{
  "n_layer": 10,
  "d_model": 512,
  "n_head": 8,
  "n_kv_head": 8,
  "head_dim": 64,
  "d_mlp": 2048,
  "vocab_size": 32768,
  "activation": "tanh_gelu",
  "norm": "rmsnorm",
  "norm_place": "pre",
  "norm_eps": 1e-06,
  "positions": "learned",
  "qk_norm": false,
  "attn_scale": 0.125,
  "bias": "all",
  "tie_embeddings": true,
  "parallel_block": false,
  "init": "normal",
  "init_std_qkv": 0.019,
  "init_std_o": 0.00425,
  "init_std_up": 0.019,
  "init_std_down": 0.00212,
  "optimizer": "muon_variant",
  "lr": 0.0136,
  "lr_mult_o": 2.0,
  "beta1": 0.93,
  "lr_head": 0.00601,
  "grad_clip": 1.0,
  "warmup_steps": 200,
  "schedule": "wsd",
  "decay_fraction": 0.825,
  "decay_shape": "linear",
  "final_lr_fraction": 0.02,
  "batch_tokens": 131072,
  "seq_len": 2048,
  "doc_mask": true,
  "train_tokens": 682400000,
  "steps": 5207,
  "dataset": "wikipedia_en"
}
Each number is 128 + 32 x the weight over its row's rms, rounded and kept within 0 to 255. Layers, rows and columns count from 0. The size above them is the row's rms in percent of the matrix's.

# layer 2 MLP up, 2048x512, rms 0.113, rows 1145-1171, columns 128-255
size [ 96  88  97 102 116  96  95  90 103  98  99 101 102 119  96  92 104 103 123  99 106 110 104  96 103 105  95]
[[ 68 102 117 115 108 110 150 186  77 118 127 121 126 161 119  60 197 129 104 119  98 119 141 146 153 113 136 101  74 105 141 168 103 121  82 185 107 144 188 160 149  87 139 150 138 177 101 150 154  86 125 119 118 130 102 119 114 110 162 161 137 144 184  95 158 138 108 156 137 130 103  96  54 128 121 205 169 151 105 141 135 132 149 177 189  54  83  78  85 162 156  89 142 138  96 119 101 137 142 104  72  63 118 205 105 125 118 159  93 153 118 120 135 121 101  93  99 162 184 110 147 116 149 128 147 104 107 135]
 [123 139 125 120 172 196 171 133  75 156  65 125 165  88  83 118 169  83 129  86 175 134 129 120  77 144 135 119 147 110  91 114  83  64 140 103 188 118 109  75 134 135 145 140 127 146 116 148 138 121  96 156 117 139 101 152  75 141 130 116 192 108  89 130 140 154 151 157 156  84 113 156 119  88 157 198 153 145 114 149  52 117 119 111 149  64 103  98 166 139  93 152 118 125 191 133 169 133 136 165 115 127 164  61 100  98  73 109 120 118  71 132 116 168  76 174 128 131  89  88  87 111  77 136 133 107 137 153]
 [ 62  93 139  89 143 174 150 107 135 126 112 139 138 174 126 129 116 185  92 106 132 169 157 171 126 177  86 135 111 181 106 100 133  78 127 174  66 157 101 167 121  84 189 160 154 119 150 110 140 131  94 104  80 135 115 109 148 106  83 125 140 123  96  42 132 109  60 170  94 143 146 114 153 103 101 128 184 117 135 102 110 118  98 118  96 148 154  83 131 144 138 128 116 108 150 170 136 114  61 192  99 161  85 137  93 124  85 154  79 165 116 119 149 140  73 126 108 203 135  83 138 143 120 172 127  98 192 126]
 [114 130 140 151 150 139 123 135 111  98  92 113 123 135 152 114 134 188 124 112 106 124 190 124 144 162  85 130 167 153 153 111 184 130 145  80  70 132 123 121 158 114 161 126 145  95 126  98 138 121 165  99 121  96 175 143 186 168 154 110 110 120 127 100 175 163  99 192 130  51 157 144 155 136 109 132 121 125 131 137  74 122  99 122 101 162 135 110  99 147 166  72 153 155  97  81 156  77 148 110 182 129 153 121 135 142 174 123 100  75 158 155 127 110 167  80 137 144  87 148 164 126  79 146  91 160  98  76]
 [151 157  98 134 142 113 113  94 127 141 142 114 106 115 144 127 100 146 177 123 119 160  81 138 148 110 100  78 103 118 134 112 145  95 113 127 162 134  87 119 120 148 125  90 107 121 165 157 166 155  99 188 122  81 158 137 145 100 158 138 152 180 148  60  92 195  60 112 129 109 182  87 116 183 107 131 175 108 157 101 143 139 194  34 108 159 119 181  96 142 127 103 128  91  90 182 152 104 128 136 162 154  99 104 125 110  88 149 106 105 136 115 135 125  95 192 130 129 117 153 118 185 211  68 149  73 131 105]
 [122 124 149 140 178 139 125 126  69 139 139 119 111 104 149 163 206 124 129 161 101 142 115 119 160 107  51 145  46 149 125 131 116 145  91 111 118 108 196 112 134 119 180 120 145 176 161 133 117 165 155 125 129 101 222 107  98 161  94 171 142  81 186 189  86 142 107 125 115 132 149 106 143  64 115 103 167  98 162 150  86 149 152 136 123 115 128 161 121 127 121 126 134  83 160 154 144 178  64  70 149 202 109 114  77 151 114  98 197 120 110 157 122 102 117  95  92  75 157  76  84 123 103 125 169 150 119  87]
 [159 116  84 118  36  90 143  98 114 155 116 140 105 123  95 116  89 106 150 149 113 101 108 147 112  81 141  95  88  99 121 110  71 107 124 167 132 106 148 165  88 101 151 157 107 140 134 108 199  92 170  96 130 113 187 139 144 130  78  45 145 124 179 152 112 180 104  71 126 134 136 135 142  98 119 120 170 137  86 143 133 100 108 104 113 121 125 139 130  99 162 143 148 121 128 116 124 130 129 147  99  92 150 192 177 117  82 216 130 132 160 154 143  71 157  74  90 106 178 158  96 131  97 140  89 152  46 157]
 [133  91  91 116 100 173 131 114  58 144 121 123 184 124 107  83 128 104 110 158 111 169 149 134 145  95 132 155  99 152 135 183  72 153 144 160 147 138 147 150 175 174 146 136 112 158 168 154 133 170 165 111 151  59 173 112 138 130  72 137 130 156 115 101 137 146 142 124 122 112 140 150 112 140 159 149 137 113  92 104 141 103 131 117  45 165 143 175 132  74 199 122 101 108 146  45 106  85 120 144 107 144 122 151 127 114 155  89  94 142 148 134 116 102  96 106  86 139 125 190 127  79  82  67 131  73 164  81]
 [107  70  82 125 161 128  83 124 122  87 132  69 134 142 151 139 153 140 120  55  84 115 120 152 108  90 108 138 117  82 132 134 143 109 148  56 122  78 117  68 126 124 159 117 139 103 116  79 122  94  63 121 157 169 177 126 132  73 131  66  27  96 125  91 121 159  77 139  81 163 145 153 117 112 126 105 111 164 123 201 152 105 210 160 190 139 132 122  68 165 111 221 113 116  90 128 153 160  84 110 142 147 114 111 112 140 167 159 141 133 128 143 124 129 165 118 152 158  70 169 189 213 123 169 132  43  73 127]
 [141  97 166 164 150 176  72 136 155 101  94 132  78 103 117 114 117 118 137 103  86  64 163 130 103 122  83 103 118 173 135 199 127 139 167 142 150 158 120 114  85 149 161 118 104 102 109  73  97 144 143  96 128 111  71 147 117 151 104  48 119  91 171 164 122 105 122 139 127 141 158  87 176 175  83  63 111 152  50 103 125 153 155 163 127 136  99 168  98 132 167 111  94 156 124  83 109 106  96 158  75 124 130 125  86 132 109 108 155 149 123 113 110 100 120 153 110 107 132 117 117  84 149 157 134 141 131 196]
 [156 158 130 158  93 141 101 121 178 144 176 138 129 136  91 167 120 145 207 140 108 141 129 150  75 186 142 103  82 157 197 110  90  84 149 127  80 149  71 107 107 183 116 154 191 137 125 134 153 124 136  93  78 122 119 102 172 139 202 111  86 129 200 136 101 102  93 149 126 123 151 123 193 223 116 162 110  86 146 142 105 101 123 130 132 132  72 149  69 216 107 144 159 190  96 184 178 123 147 162 102 112 148 129 117 182  82 174 159 139 147 121  74 126 104 143 124 166 168 136 152 101 189 115 108 126 177 174]
 [153 123 127 141 156  95 105 181 132 136 140 120  85  97 189 104 118 150  87 187  44 113 135 125 109 141 118 127 161 136  78 110 124 181 156 142 161 117 195 125 123 160 123 103 144 108 144 162 109 109 114 158 121 127  68 161 138 144 147 151 158 162 127 131 158 169 136 123  94 183 163  83  47 114 113 162  98  94 139  86 141 112 111 172 192 153 113  68 123 132 164 172  57  75  98  88  87  98 114 167 184 141 192 190 176 155 164 160 136  59  97 104 140 136 166 197 109 129 105 151 165  53 198 114  90  78 116 145]
 [134 109 164 122 123 124 144 116  62 141 162 112 152 141 143 108 126  83 161 143 120 111 161 149 178 121 127 147 147 110 131 114 167 142  89 135 119 183 132 152 141  62 165 126 123 101 107 120 158 154 131 126 126  72 128 137  77 159 153 110 132  79 128 207 130 107 110  58 111 167 191 128 121 114 115 111  76 107 143 137 136  93 147 100 137 139 137  79 157 172 122 110 114 111 200 140 132 127 120 152 124 207 110 177 151 121 131 136 145 149 176 166 163  75 110 156 128 137 117 111 135 145  79 111 150  83 136 161]
 [111  88 135 108  90 117  53 129 134 132 156 168 145 132 164 139  93  80 170 102 106 147 131 139 168 101 110 107 102 165 131 121 126 113 126 104  81 183  89  98 120  63 117  58 124 163 183 122 110 147 123 124 189 135 108 135 101 127 122 127  99 119 105  67  90 143 113  97  98  93 168 150 152 147 179 113 148 114  78 129 167 114 125  85 128 134 159 108 148 105 138  97 142 145 104 147  97 158 145 155 141 175 129 118 162 121 116 161 128 151 142  97 121 143 142 168  81 110 139 109 127 110 128  83 106  82 173 162]
 [162 200 159 146 105 137 187 100 113 166 156 144 182 145 129 113  67 118 116 148 120 179 125  73 133  96 121 113 143 113  68 101 142 131 103 121 134 125  62 128 130  25 149  81 116 131  95  99  82 113 143 112 180 120 105  91 117 133  96  97  97  98 141 181 136  54 105 111 136 144 212 110 103  82 106 141 114  58 165  70 191 154 228 185 128 107 114 133 156 108 146 152  90 177 101 163 125 145 173 134  54 182 133  81 139 136 123 113 134 122 150  94 129 215 148 139 108 138 114 135 126 130 118  83 104 159  82 123]
 [161 152 124 155  73  86 138 125  96 144 121 134  93  97 127 138 129  92 125 178 185 113 208 156 104 106 102 125  74  92  83 118 102  43 101 171 167  97 100 174 126  43  90 218 116 122 118 136 157 133 154 142 146  61 160 124 128 121 117 220 113  86  91 167 170 124 173 158 115 148 149  81 152 141 116 122 125  89 153 175 110  99  65 143 102  88 182 107 185 152 142 111 194 150 153  98 126 131 137 121  64 128 160 141 106 135  80  68 153  91 147 119 146  88 122 133 113 149 110  83  66 113 122 172  58 111 108 133]
 [ 86  94 113  85 110 132 141 128 114 120 100 101  67 149 195 139 145 132 159 101 123 148 175 187 190 105 150 120 132 155 148 145 126  76  80 124 177 173 115 131 152  77 149 134 115 147 105 129 211 211 116 154 115 164 155  98 144 205  81 180 121 124 123 124 115  95  77  93 143  97  52  99 127 183 115 189 139 116 143 122 121 162 131 122 126 138  97 172 135 144 147 104 146 150 111 125  48 148 165  98  84 126 103 114 134  93 143 157  87 103 137 109 173 111 133 109 139 129 126 134 158 133 146 119 136 132 112 180]
 [138 199 128  89  80  97 144 110 148 105 119 159  91 135  84  94 235 116 182 115 167  87 132 100  85  82 167 130 105 108 174 131 158  96 147 113 128 127 109 167 115 128 172 118 114 154 101 147  95 142 194  95 146 164 114 125 100 140 108  97 150 138 127  94 105  56 106 113 146 183 199 135 120 122 102 166 134 130 120 171 150 109 136  79 146 102 151 120 126 137 172 167  96  83 109  69  99 143 109 138 139 160 141 118 113 109  86 152 171 123  91  98  60 141 164 119  86 115 154 185 193 132 137 119 136 126 104 152]
 [ 61 100 128 113 154 135 127  91 130 125 116 113 139 156 148  65 168 142 165 115 128 158 140 206 150  81 125 135 117 127  95 150 116 172 157 163  96  90 134 137 145 102 137 197 184  88 111 209  98 120 174  99 154 136 149 122  84 117 110  96 143 137 109 169  89 114 122 124  86 121 110 181  91  84 164 128 174 146 164 164 160 100 117 107 111 119 132 187 109 124  70 147 135 191 160 145  82  74  99  72 106 112 157 115 126 142 144 174 147 105 132 157  93 139 113 141 120  77  77 115  72 108  92 141  67 171 122  86]
 [127 130 103 148 139 143  99 105 182 172 138 168  75 119 131 117 113 120 149 132 109 153 155 110  90 144 163 161  93 170 179 151 145  91 145 151 165 141  89  89 110 106 148 153  78 129 138 159 106  98 118 157 165  81  50 135 191 143 151 113  57  97  22  99 127  91  95  83 162  60  69 113 178  82  91 184 130 139 151 140 109  98 137  95 128  95 109  56 144 111 146 139  91 101 155  89 107  93 149 156 153 141 154 130  83 109 105 174 110 140 158  88 166 137 100 185  85  90  80  35 108 197  87 149 142 154 121 192]
 [110 125  96 100 101 126 114 164 106 145 178 135 112 204 171 136 146  78 115  99  89 134  62 126 150 128 123 124 100 125 110  80 166 136 192 129  89 161 189 135 129 159 110 167 101 122 146 160 126 156 113 111 163 164  88 122  63 131 110 114 195  96 176 116 108  74 124 138 128 161  81 137 113 153  84 165 161 131 104 115 111 129 119 207 144 147 112 161 139 135 134 106 143  58 132 124  95 123 151 123 139  92 160 190 137 118 189 120 171 125 178  97 130 117  95 124  84 116 145 159 135  70 106 173 133  75 115 174]
 [148  53 137 115 108 158  97 149 161  70 105 159 123 112 178 128  60 163 186 127 162 116 172 109 152 119 165 196 166  90 120  90  68 149 137 115  96 126 155  88  88 150 131 147 172 141 136 140 177 196 163  61 139  90 138 153 113 140  73 143 103 159 105 157  63 120 132 133 117 135 154 161 123  91 102 120 146 155 152 112  95 137 130 156 137 138  87 142 105 131  91 149 135  88 149 104 142 128 143 142 168 133 114 125  89  93 161 125  97 101 104 117 103 111 118 165 123 140 154 133  92  84  93 154 166 138 137 150]
 [111 136 121 114 145  95 231 184 153 126 116  98 155 155 142  78 123 138 175  88 130 152 147 125  90  90 157 133 144  56 161 144 119 106 106 157  97  88 180  73 136 154 164 140 125 127 174 135 153 104 103  81 140 141  86 171 121 116 103  77 151 176 154 100  91 176 157 159  90 121  73  90 154 113 103 138 131  91 118 153 183 186 150 199 162 168  78  91 137 134 155 124 100 137 146 139 155 123 139 102 129 237 146  71 173 129  85 119 164 130  69 139  98  82 105 179 130 153  86 104 155 124 171 123 196 117 123 121]
 [172 158  88 171  98 106 194 130 115 153 175 117 115 136 152 114 156 143 220 125 114 161 154 133 168 172 177 118  86 172  92 170 173 113 110  95  52 115 108 156 125 112 108 124 106 131 111  90 150 154 140  77 150 145 158 173  81 119 124 111  81 142 159 146  81 133 131 132 182 142  85  91 148 100 133 142 175 135 150 186  88  86  86 149 106 150 132 119  99 120  40 153  95 149  89  92 144  95 113 145 158 137 117 133 118 128  80 151  87 149  67 134 124 143  99 199  71 104 138 153 100 105  59 119  47 147 123 135]
 [162 153 127 135  97 126 161  89 122  75 151 188 127 158 153 120 142  92 149 137 157  48  91 114 146  88 135 124 123 124 135 102 113 126 123 166 130 158 156 151 144  98  96 137 152 157 171 165  59 132 116  93 129 148 112 137 123  92 136 114 168 142 184 152  87 114 160 151 143 138 173  82 112 138  67 136 125 152 155 132 150 132 175 192 174  89 145 136 182 116 158 130  84 101 127  89 128 130  74 152  89  86 118 126  87 114 129 117 145 103  94  75  68 114 158  63 109 180  91 134  92  90  50 131 174 118 137 179]
 [102 131 152 147 111  85 105 146 115 139 110 158  98 106 104  89 137 117 167 116 164 134  98 157 188 122 125 118 114 141  89  86 160  60 135 115 149 149 150 103 144 131 153 132 115  85 162 123 161 147 144 122 149 166  76 177 119  95 150  55 119 141 124 155 118 165 133 112 104 115 153 142  61 137 157 110 143  82 103 113 124 115 130 123 134 106 136 159 105 149 120 170 147 131 153 198 174 129 157 110 155 104 127 136  59 131 150 139 150 125 125  94 112 120 146 157 160  92 132  88 213 129  76 105 144  66 121 117]
 [127 190 166 165 170 165  93  95  60 118  74 126 138 119 141  83 137 132 122 124 157 131 148  23 137 139 155 159  84 175 105 192  82 124 176 145  82 143  51 142 136 109 192 162  86 163  91 120 137 122 149  84 121 153 117 153 119  81 126  95 113 146 117 129  91 120 131 173 147 156 194 137 160 168 110 108 159 190  93  73 128 175 129 148 120 139 115 133  86  89 104  78 135 107  99 149  84 156 105 146 106  82 155 145 137 140 136 124 111 109 127 179  99 141  34 118 102 148 107 103 147 137 123 137 134 151 140  82]]
# layer 2 MLP down (transposed), 2048x512, rms 0.0545, rows 1145-1171, columns 128-255
size [ 92  92  92 105 119  94 101  98  96 103 104 103 109 125  91  94  99 102 113  98 107 115  98  93  99 106 107]
[[121 135  83  72 146  59 123  88 126  93 161 115 143 115 161 126  52 126  91 169 149  55 153 126 155 177 193 182 133 162 149  76 129 101 109 119 167  62 158 175  71 146 143 127 171 130  94 187 105 124 155  98  90 166 102 132 119  92 154 143  74  49 141 208 111 142 167 157 151 142 119 108 104 152 116  72  93 110 164 163  93  72 183 109 125 199 110 143 122  97 139 150 116 129 157 140 171 142 103 135 118 142 156 117 132 136 182 111 136 162 131 177 123 143 128  92 144 135  72 108  73 105 118 114 174 133 141 130]
 [129  87 135 101 120 133 140 123 101 175 176 131 163 152 118 150 102 212 161 127  70 130 207 179 107 158 160  71 105 103 167  96 196 148 129 130 174 147 105 130 128 148 181  75 167 115 113  73 151 100 152 133 127 175 161 138 167 115 137  96 121 125 178 138 119 211 138 172 141 162 125  86  96 139 158 115 105 114 135 102 137 147 190 145 101 151 114 107 129 151 146 129 130 172  88  85 103 166 137 172  96 136 151 162  89 101 117 167 120 187 183 126 105 127 135 107 115 103 140 123  55 159  96  94 127 103 106 120]
 [126 138  95 154 158 100  63  94  87 175 151 130 142 117 122 133 125 151 126  95 118 146 141 130 159 126 133 120  81 119 105 153 166 159  89 136 188 134 128 120 125 142 118  79 108 159 141 113  95 164 149  72 131  81 174 159 127 161  58 160 147 197 132 171  90  93 125 104 130 100 161 156  82 102 137 198  92 144 114 129 115 155 208 172 114 138 144  61 144 194 112 146 148 118 106 136  80 143 162 158 102 138 143  88  81 161  99  96 134  70 142 104 171  88 130 113 161 161 123 104 191  92 159 152 141 101  37 109]
 [168 134 127 158 152 171 113 111 138 162 143 169 163 163 127  92 109 166 128  97 120  90 123  80 133 142  90 154  93 154 131 106 157 128 142 177 119 141 138  93 111 141 193 123 116 153 113 230 106  94 129 132  88 110 167 205 137  88 108 137 148 145  77 107 119 170 143 117  94  84  73  47  67 107 173 120 100  96 159 103 140  73 216 129 131 177 143 124 145 153 166 126 140 166 143  93 154 142 159  96  87 157 125 137 137 138 125  59 101 148 129  81 101 140 101 122 120  93  92 114 117 122 126 147 115 121 111 138]
 [130 177 119 145 111  65 133 134 119 109  97 131 141  91 140 147 112 137 105 143 127  35  86 107 110 151  73 106 131  67 146 169 129 144 172 133 128 151 154 124 142 175 146  79 121 140 147 124 154 133 158 201 125 114 188 146  88  21  84 189 123 125 157  95 168 130  77 184  97 114  95 137 184 138 163 141 138 148 113 139  97 105 120  99 117 141 129 132 140  81 132 134  39 116 163 146 107 127  91 181 118 133 121  81 142 114 120 116 120 119 124 143 147 158 131 157 124 131 130 128 131 150 200 106 123  32 191  82]
 [ 94  85 116 156 123 144 179 181 175 141 138 133  77 142 133 144 102 139 157  89 107 127 123 108 155 133 111 117 130 136 112 132 138 160 136 184 109 130  94 117 113 163  43 154 116  99 103 114 111 163 165 126 133  94 128 129 161 106 186 143 161 144 134 114 154  89 116 143  75 111 179 199  94 114 172 157  74 118  83 121 153 156 111 115 142 120  55  68 132 132 121 215  88 178  97  97 221  91 188  79 136  90 147 129  95 138 104  87 101 128  91  81 142 156 143 105 201 114  73 107 134 150 143 102 158  88 144 133]
 [104 121 127 103 115  97 126  64 132 148  95 143 125 154 121  96 156  87 157 144 176 108 208 105  98  95  92 125 137 152 100 191 163 113 106 189 108 153  69 123 129  87 163 153 128  36 100  95 103 141 102 134 143 165 123 138 104 156 110 166 127 145 148 135 128 113  99 101  79 152 151  67 101 123  95 115 139 146 109 123 197 172 194 156  98 142 136 146  80 126 130  93 115 102 144 120 130 189 124 205  95 103 143 142 126 174  89 187 153  90 139 133  90 166 105 107 132 194 172 140 123 173  78  97 130 121 200  75]
 [173 139  83  89  88  84 155 195 136 112 135 162 132 161 112 113 152  37 139 166 151 147 189 141 137 129 184 116 130 116 121  71 127 151 165 132  86 134  90 137 142 189 152 129 133  70 101  83 158 116  98  78 133 158 113 124 125 131 213 152 130 160 125 176 124 182 136 126  86 126 132 145 143  81 182 105  91 137 121 106  95 118 187 137 211 128  96 110  90 121 128 147 183 128  94 115  83 125 127 168 115 137 150 122 104  91 152  99 118 122 104  92 112 158 164 112 145 100 139 114  83 165 120 164 135 113 150 171]
 [133  99 181 146 168 160  94 176 107  96  96 162 120 151 146  73  74 145 157  95 106  81 117  72 159 118 184 141 107 101  75 110 125  90 121 122 160 133 139 113 143  75 140 130  97 100 167 125 148 117 146  70 120  82 132 175 131 132 136 168 193 158  67 167 173 108 150 133 158 129 138 166 100 167 162 115  75 140 138 192 141 162  75 175 160 106 115 189 125 175 137 126 138 154  88 138 131 119 105 141  88 161 143  93 122 178  57 113  74 158 124 129 143  98 116 130 151 142 142 142 100 172  94 148 119 131 174 129]
 [129 105 113 128 135 119 141  73 144 168 161 109 126 140 107 168 109 154 136 147 103  96  92 132 132 167 131  71  91 127 121 108 117 108 109 147 179  96 154  91 135 189 106  97 179 142 191 137 126 116 136  94  48 180  77 151 156 129 111 132  76 137 155  98  98 185 145  72 104 118 115 154 143 152 116 120 179 144 255 172 166 108 104 142 125  89 143 130 177 151 151 128 113  95 159 136 131 115  84 114 103 114 130 120 165 133 152 179 110 120 126  39 137  73 188 117 139 116  58 128 138  74 132 138 141  83  92 144]
 [104  78  97 142  98 124 172 148  62 201 150 162 159 167  49 133 158 131 171 165 150 129 150 150  64 110 127  82 112 113  81 125 104 173 107 111 160 105  66  99 155  71  89 155 166 124  86 124  91 145 159 152 164 105 141 110 102  98 138 132 140 164 163 154 143 129 123  99 124 125 112 102 132 143 145 148 122 112 161 123 101 122 147 113 139 146 109 134  83 160 160 132 142 132 132 122  92 126 113 109 172 120 144  84  99 145 103 170 164 108 122 173 126 102 134 129 150  76 147 135 149 119 168  78 142 173 108  82]
 [ 86  64 136  84 130 167 115 172 103 134 122 154 110 167 130 160 144 161 126 100 132 130 141 123 110  93 156 113 142 173 140 153 138 190 134 140 167 173  81 122 124  97 130 174 114 118 129 107 105 150 122 123  63 108 168 160 177 104 170  99  98 118 158 126 139 147 148 114 150  97 165 117 167 129  96  92  87 167 125 107 142 101 155 169 120 114 127 169 136 191  79 181 127 141 185 122  95 124 169 158 117 115  99 124 138  56 152 105 160 106 106 125  82  94 160  69  84 122 165 139  91 201 108 127 139 104 135 174]
 [112 161 154 150  91 116 189 125 105  93 193 118 123 150  91 157 150  57 150 161 141 152 157 136 141 190 130 130 105 136 137 153 123 139 133 140 119 162 151  71  92  43 131 132 108 144 112 151 123 137 167 120  45 153  96 154 101  68 135 111 126 142 115  69 146 181  79 181 191 188  98 136 164 134 152  84  96 131 137 107 132 137  79 154 124 152  72 133 168 105  68 170  76  97 177  88 151 139  79  92 129 123 144 145 124 104  72 157 114  90 163 169 154 128 111  95 124 172 156  90 117 167  92 112 140 148  94 169]
 [159 145  78 142 131 123 153 120 146 140 142 179 164 128 157 134 107 131 105 184 186 116 131  94 172 125 125 175 181 193 177 160 111 191  63  77 100 175  99 161 115  94 122 110  89 116 125 124 113  89 116 142 162 180 170 120 107 131 106 150 103 157 142  84 162 145 149 139  85 134 218 117 158 157  75  73 144 133 112  95 154 134 115  50 177 178 144 159  73  93 148 114 157 135  48 105  68 121 101 110 131 163 106 103 128  85  81 165 106 170 197 117 167 103 123 121 111 121 126 152  93 171  80 109 116 101 138 114]
 [ 76  60  99  81 145 137 106 122 112 102 129 113 126  52 104 111 150 155 146  94 129 161 124 182 127 123  85 133 140 154  82 143 127 114 154 142  87 186 177 132 133 126 135 166 134 123 110 180 172 110 125 120 117  39  94 155  74 114  86 163 134 138 197 143 152 118 100 103 157 145 128 146 206 122 142 147 167  97 153 154  39 186 159 134 118 103 140 127 133 156  91  99 109 124 113 121 112 113 146 134 115 100 124 191  71 176 165 145 167  78 106 148 135  90 121 138 162 132 126 131 169  81 118 144  77 132 111 159]
 [117 146  83 135 119 114 130 145 113 116 185 100 151 160 163  79 123 142 117 114 134 136  86  90 128 103 167 130 138 123 212 145 102 159  48 155  83 138 104 107 143 129  87  22 180 151 193  70 170  99 101 137 106 129 163 113 163 117 101 121 147 113 123  97 128 130 124 132 117  84 170 135 141 140 142  87 131 109  36 109 172 161 104 122 134 190 137  86  70 114 100  56 131 142 114  74 122 180  96  82 126 130 172 203 105 133  82 127 119 172  93 130  60 160 145 103 134 120 193 139 127 166 182 105 107 149 140 116]
 [111 132 117  70 145 130 117 131  91 110 119 100  85 123 140  97 124 128  77 158  74 114 122 106 105 144  98  82 123 105  63 149 148 147 160 108 142  83 111  99 111 154 110 135 142 114 142 147  85  84 121 136 106  86 158 136 175 125  67  91 145 113 126 112  99 145 105 165 155 110 145 181 157  78  95 129  52 104 161 205 130 188 109 149 109 156  51 171 103 144 113 154 112 139  84 148 148 183 160  99  97 118 113 158 134 125  87 151 150 158 153 128 198 210 181 129 146 136 131 173 130  85 103 167 174 131 128  94]
 [ 69 168  85  98 157 157 159 135 126 170 115 158 135  99 132  69 114 118 113 164 135 135 110  66 145 116 128 103 130 151 133 148 161  95  96 106 168 133  65 100 121  69 103 147 128 154 146  76 137 148 117 118  71 101 155  72  98 120  74 139 140  93 113 123 151  85 135 161 112 105 124 133 149 164 187 109  61 170  68  90 145 136 190 173 118 154 135 116 122  97 102 143 114 115 105 116  90 123 180 139 150  85 189  74 138 134 121 103 142 157 105 110 138 141 128  99 186 144 106 166 133 159 165 184 151  90 120 138]
 [ 80  78 180 104 104 128 169 131  74 123 123 151 134 122 129  34 169 168 148 122  74 108 185 165 155  57 110 169 111 153 132 138 128 136 166 138  93 121 155 161  93 126 158 156 117  55 125 175 154 109 163  90 120 178 132 106 104 151 128 111 104 154 119 123 103 115 112 102 107 124  87 151 105 125 121 160 158 151 142  83 122 131 133 104 101 129 131  86  85 118 101  88 109 156 111 112  36 104 146 103 135 110 123  76 116 114 120 159 130 129  79 170 128 178 145 119 124  81  60 123 124 148 103 181 108 135 161 144]
 [140 137 150 178 129 137 131  79 139 165 167 140 130  84 115 135  82 126 151  98 162  99 117 214 114  88 190 120 161 102 122 103 140 133 130 116 112  71 142  72 115 226  99 124 100 137 114 117 144  97  56  80 120 124 139 137 136 118 132  91 122 131 141 157 118  86 159 183 143 136 105 128 148 172 151  99 137 152  70 106 136 113 103 141 138  92 144 125 138 118 138 103 152 174 110  81 101 166 115  94  91 187 147 144 137 135 102  73 102 162 175 133 161 117 152  73 154 108 103 108 125 128 181 115  88 178 154 132]
 [158 133 105 105 146  99 124 150  74 129 117 148 114 103 119 145 117  91  95 154  94 117 162 162  87 177 139 124  95 138 128  80 165 129 204 201 141 160 118 158 141 166 105  85 187 139 126 137  56 123 133 134 182 191 117 103 113 189 122 146 157 126 127 176 134  99 103 166 113 140  86 138 160 215  79 198 123 178  75 124 105 152  69 110 138 178 165 196 161  87 165 133  77  95 191  78 126 122 125  87 140 153 140 169 163 104 152 147  77 143 127 139 113 100 174 111  95 120 140 146  64  91 144  90 161 114 115 111]
 [123 118 102 139  39 115 100 180 137 141 136 146  74 156  94 120 122  88 149 120 139 101 178 160 156 126 129 158 148 115 120 144 102 160  81  88 153 151 192 143 144  52 141 110  64 128  74 148 134 129 111 125 102 101  75  82 129 152 125 168 127 171 151 172 100 175 140 155 165 168 153 127 189 157  48  74 134  64 136 126 109 152 132 125 134 204 117 122 114 146  98 108  49 101 122 133  64 106 129  73 158 131 124 108 130  80 152 175 152 141  91 123 144 141 126 155 104 126 157 128 114  89 102 117 114 145  76 144]
 [ 88 106 106  84  92 109 155 105  87  90 106 121 109 124  95 123  61 154 106 125 114 123 131 140 128 105 117 197  85 178 143 152 126 129 169 132 166 141 195 141 110 117 126 161 102 156  96 161 154  88 139 157 116 111 107 176 153 151 145 160 130 150 133 113 133 163 143 116 122 110 131 100 124 162 189 127  94 150  74 102 124 126 125 172 167 146 137  46 151  96  84  96 157 100 107 177 141 103 108 137 143 117 145 155 118 154 106 162 193 129 115 174 141  89 111 148  90 145  95 118  90  97 175 162  89 155  97 139]
 [177  88  82  90 159 127 159 101 115 144  93 149 100 107 139  66 100 148 127 104 160  64 188 127 107  91  94  84 146 141 112 152 113 177  76 143 169 146 156 113 109 181 142 132 192 192 120 131 131 113 118  84 127  97 120  70 136  94 115 119 137 115 138 118  49 159 131 116  94 148 161  99 125 162 103 171 140 124 123 130 120  99 148 153 172 188 130 144 205 140 114 166 167 170 141 127 119  95 143 105 114 130 138 140 134 131 203 129 172 104 110 159 107 158 122 125 152  91  68 161 164 129 130  87  97 171 121  99]
 [144 101 142 173 113  62 156 129 118 126 143 116 118 121  90 164 140 102 122 107 126  68  95 102 123 161 158 108 102 128  79 104 135 110 107 103 129  99 151  99  96 139 184 162 105  92 110 112 143 135 183  54  94 119 176  61  82 162 126 137 135 158 199 138 124 145  99 175 149  77 122 137 103 142 106  97  81 127 118  32 147 107 174 128 123  96 143 133 132 180 157 153  34 130 162  99 163 140 170  82 150 122 166 115 135 127 142 130  86 128 140 207 103 127 140  93 139 137  93 129 127  73 151 169 175  80  61 186]
 [138 171 161 165 140 149 147 157 162 211  73 197 112 148 151  96 142 130 164 131 122  73 147 128 161 114 159  57 136 186 147 114 178  80 170 140 141 141 148 162 125  70 136 136 116  67 103  90 125 130 205 103 181 146  86 131 119  86  62 112 109 155 141 127 140  76  40 139  92 140 152 129 111 178 119 129 146 161 127 124 150 119 159 168 194 113 152 126 109 169  95 126 109 142  94 114 159 159 225 144 111 128 100 108 137 164 115 118 100 109 113 113  90 147 132 137 158 140 149 156 125 150 130 129 141 120 158  97]
 [164  75 123 144 117 136 123 111 170 194 185 116 161 117 122  92 193 175 135 151 139 159  77 151 137 112  48 143 144 150 149 178 208 111 159 115 139 154 189 116  76 117  92 120 103  89 138 161 144 104 121 141 104 174 143 129 128 172  97 165 151 170 116 134 158 123  73  61 133 119 109 132 190  68 162 158 132 120 185 133 111 107 141 128 174  81 154 148 159 167 135 165 122 126 165  63 170 125 138 144  77 168 127 115 101 159 141 170 161 150 150  62 173  98  93 127 156 140 112 174 131 111 150 126 106  84 101  94]]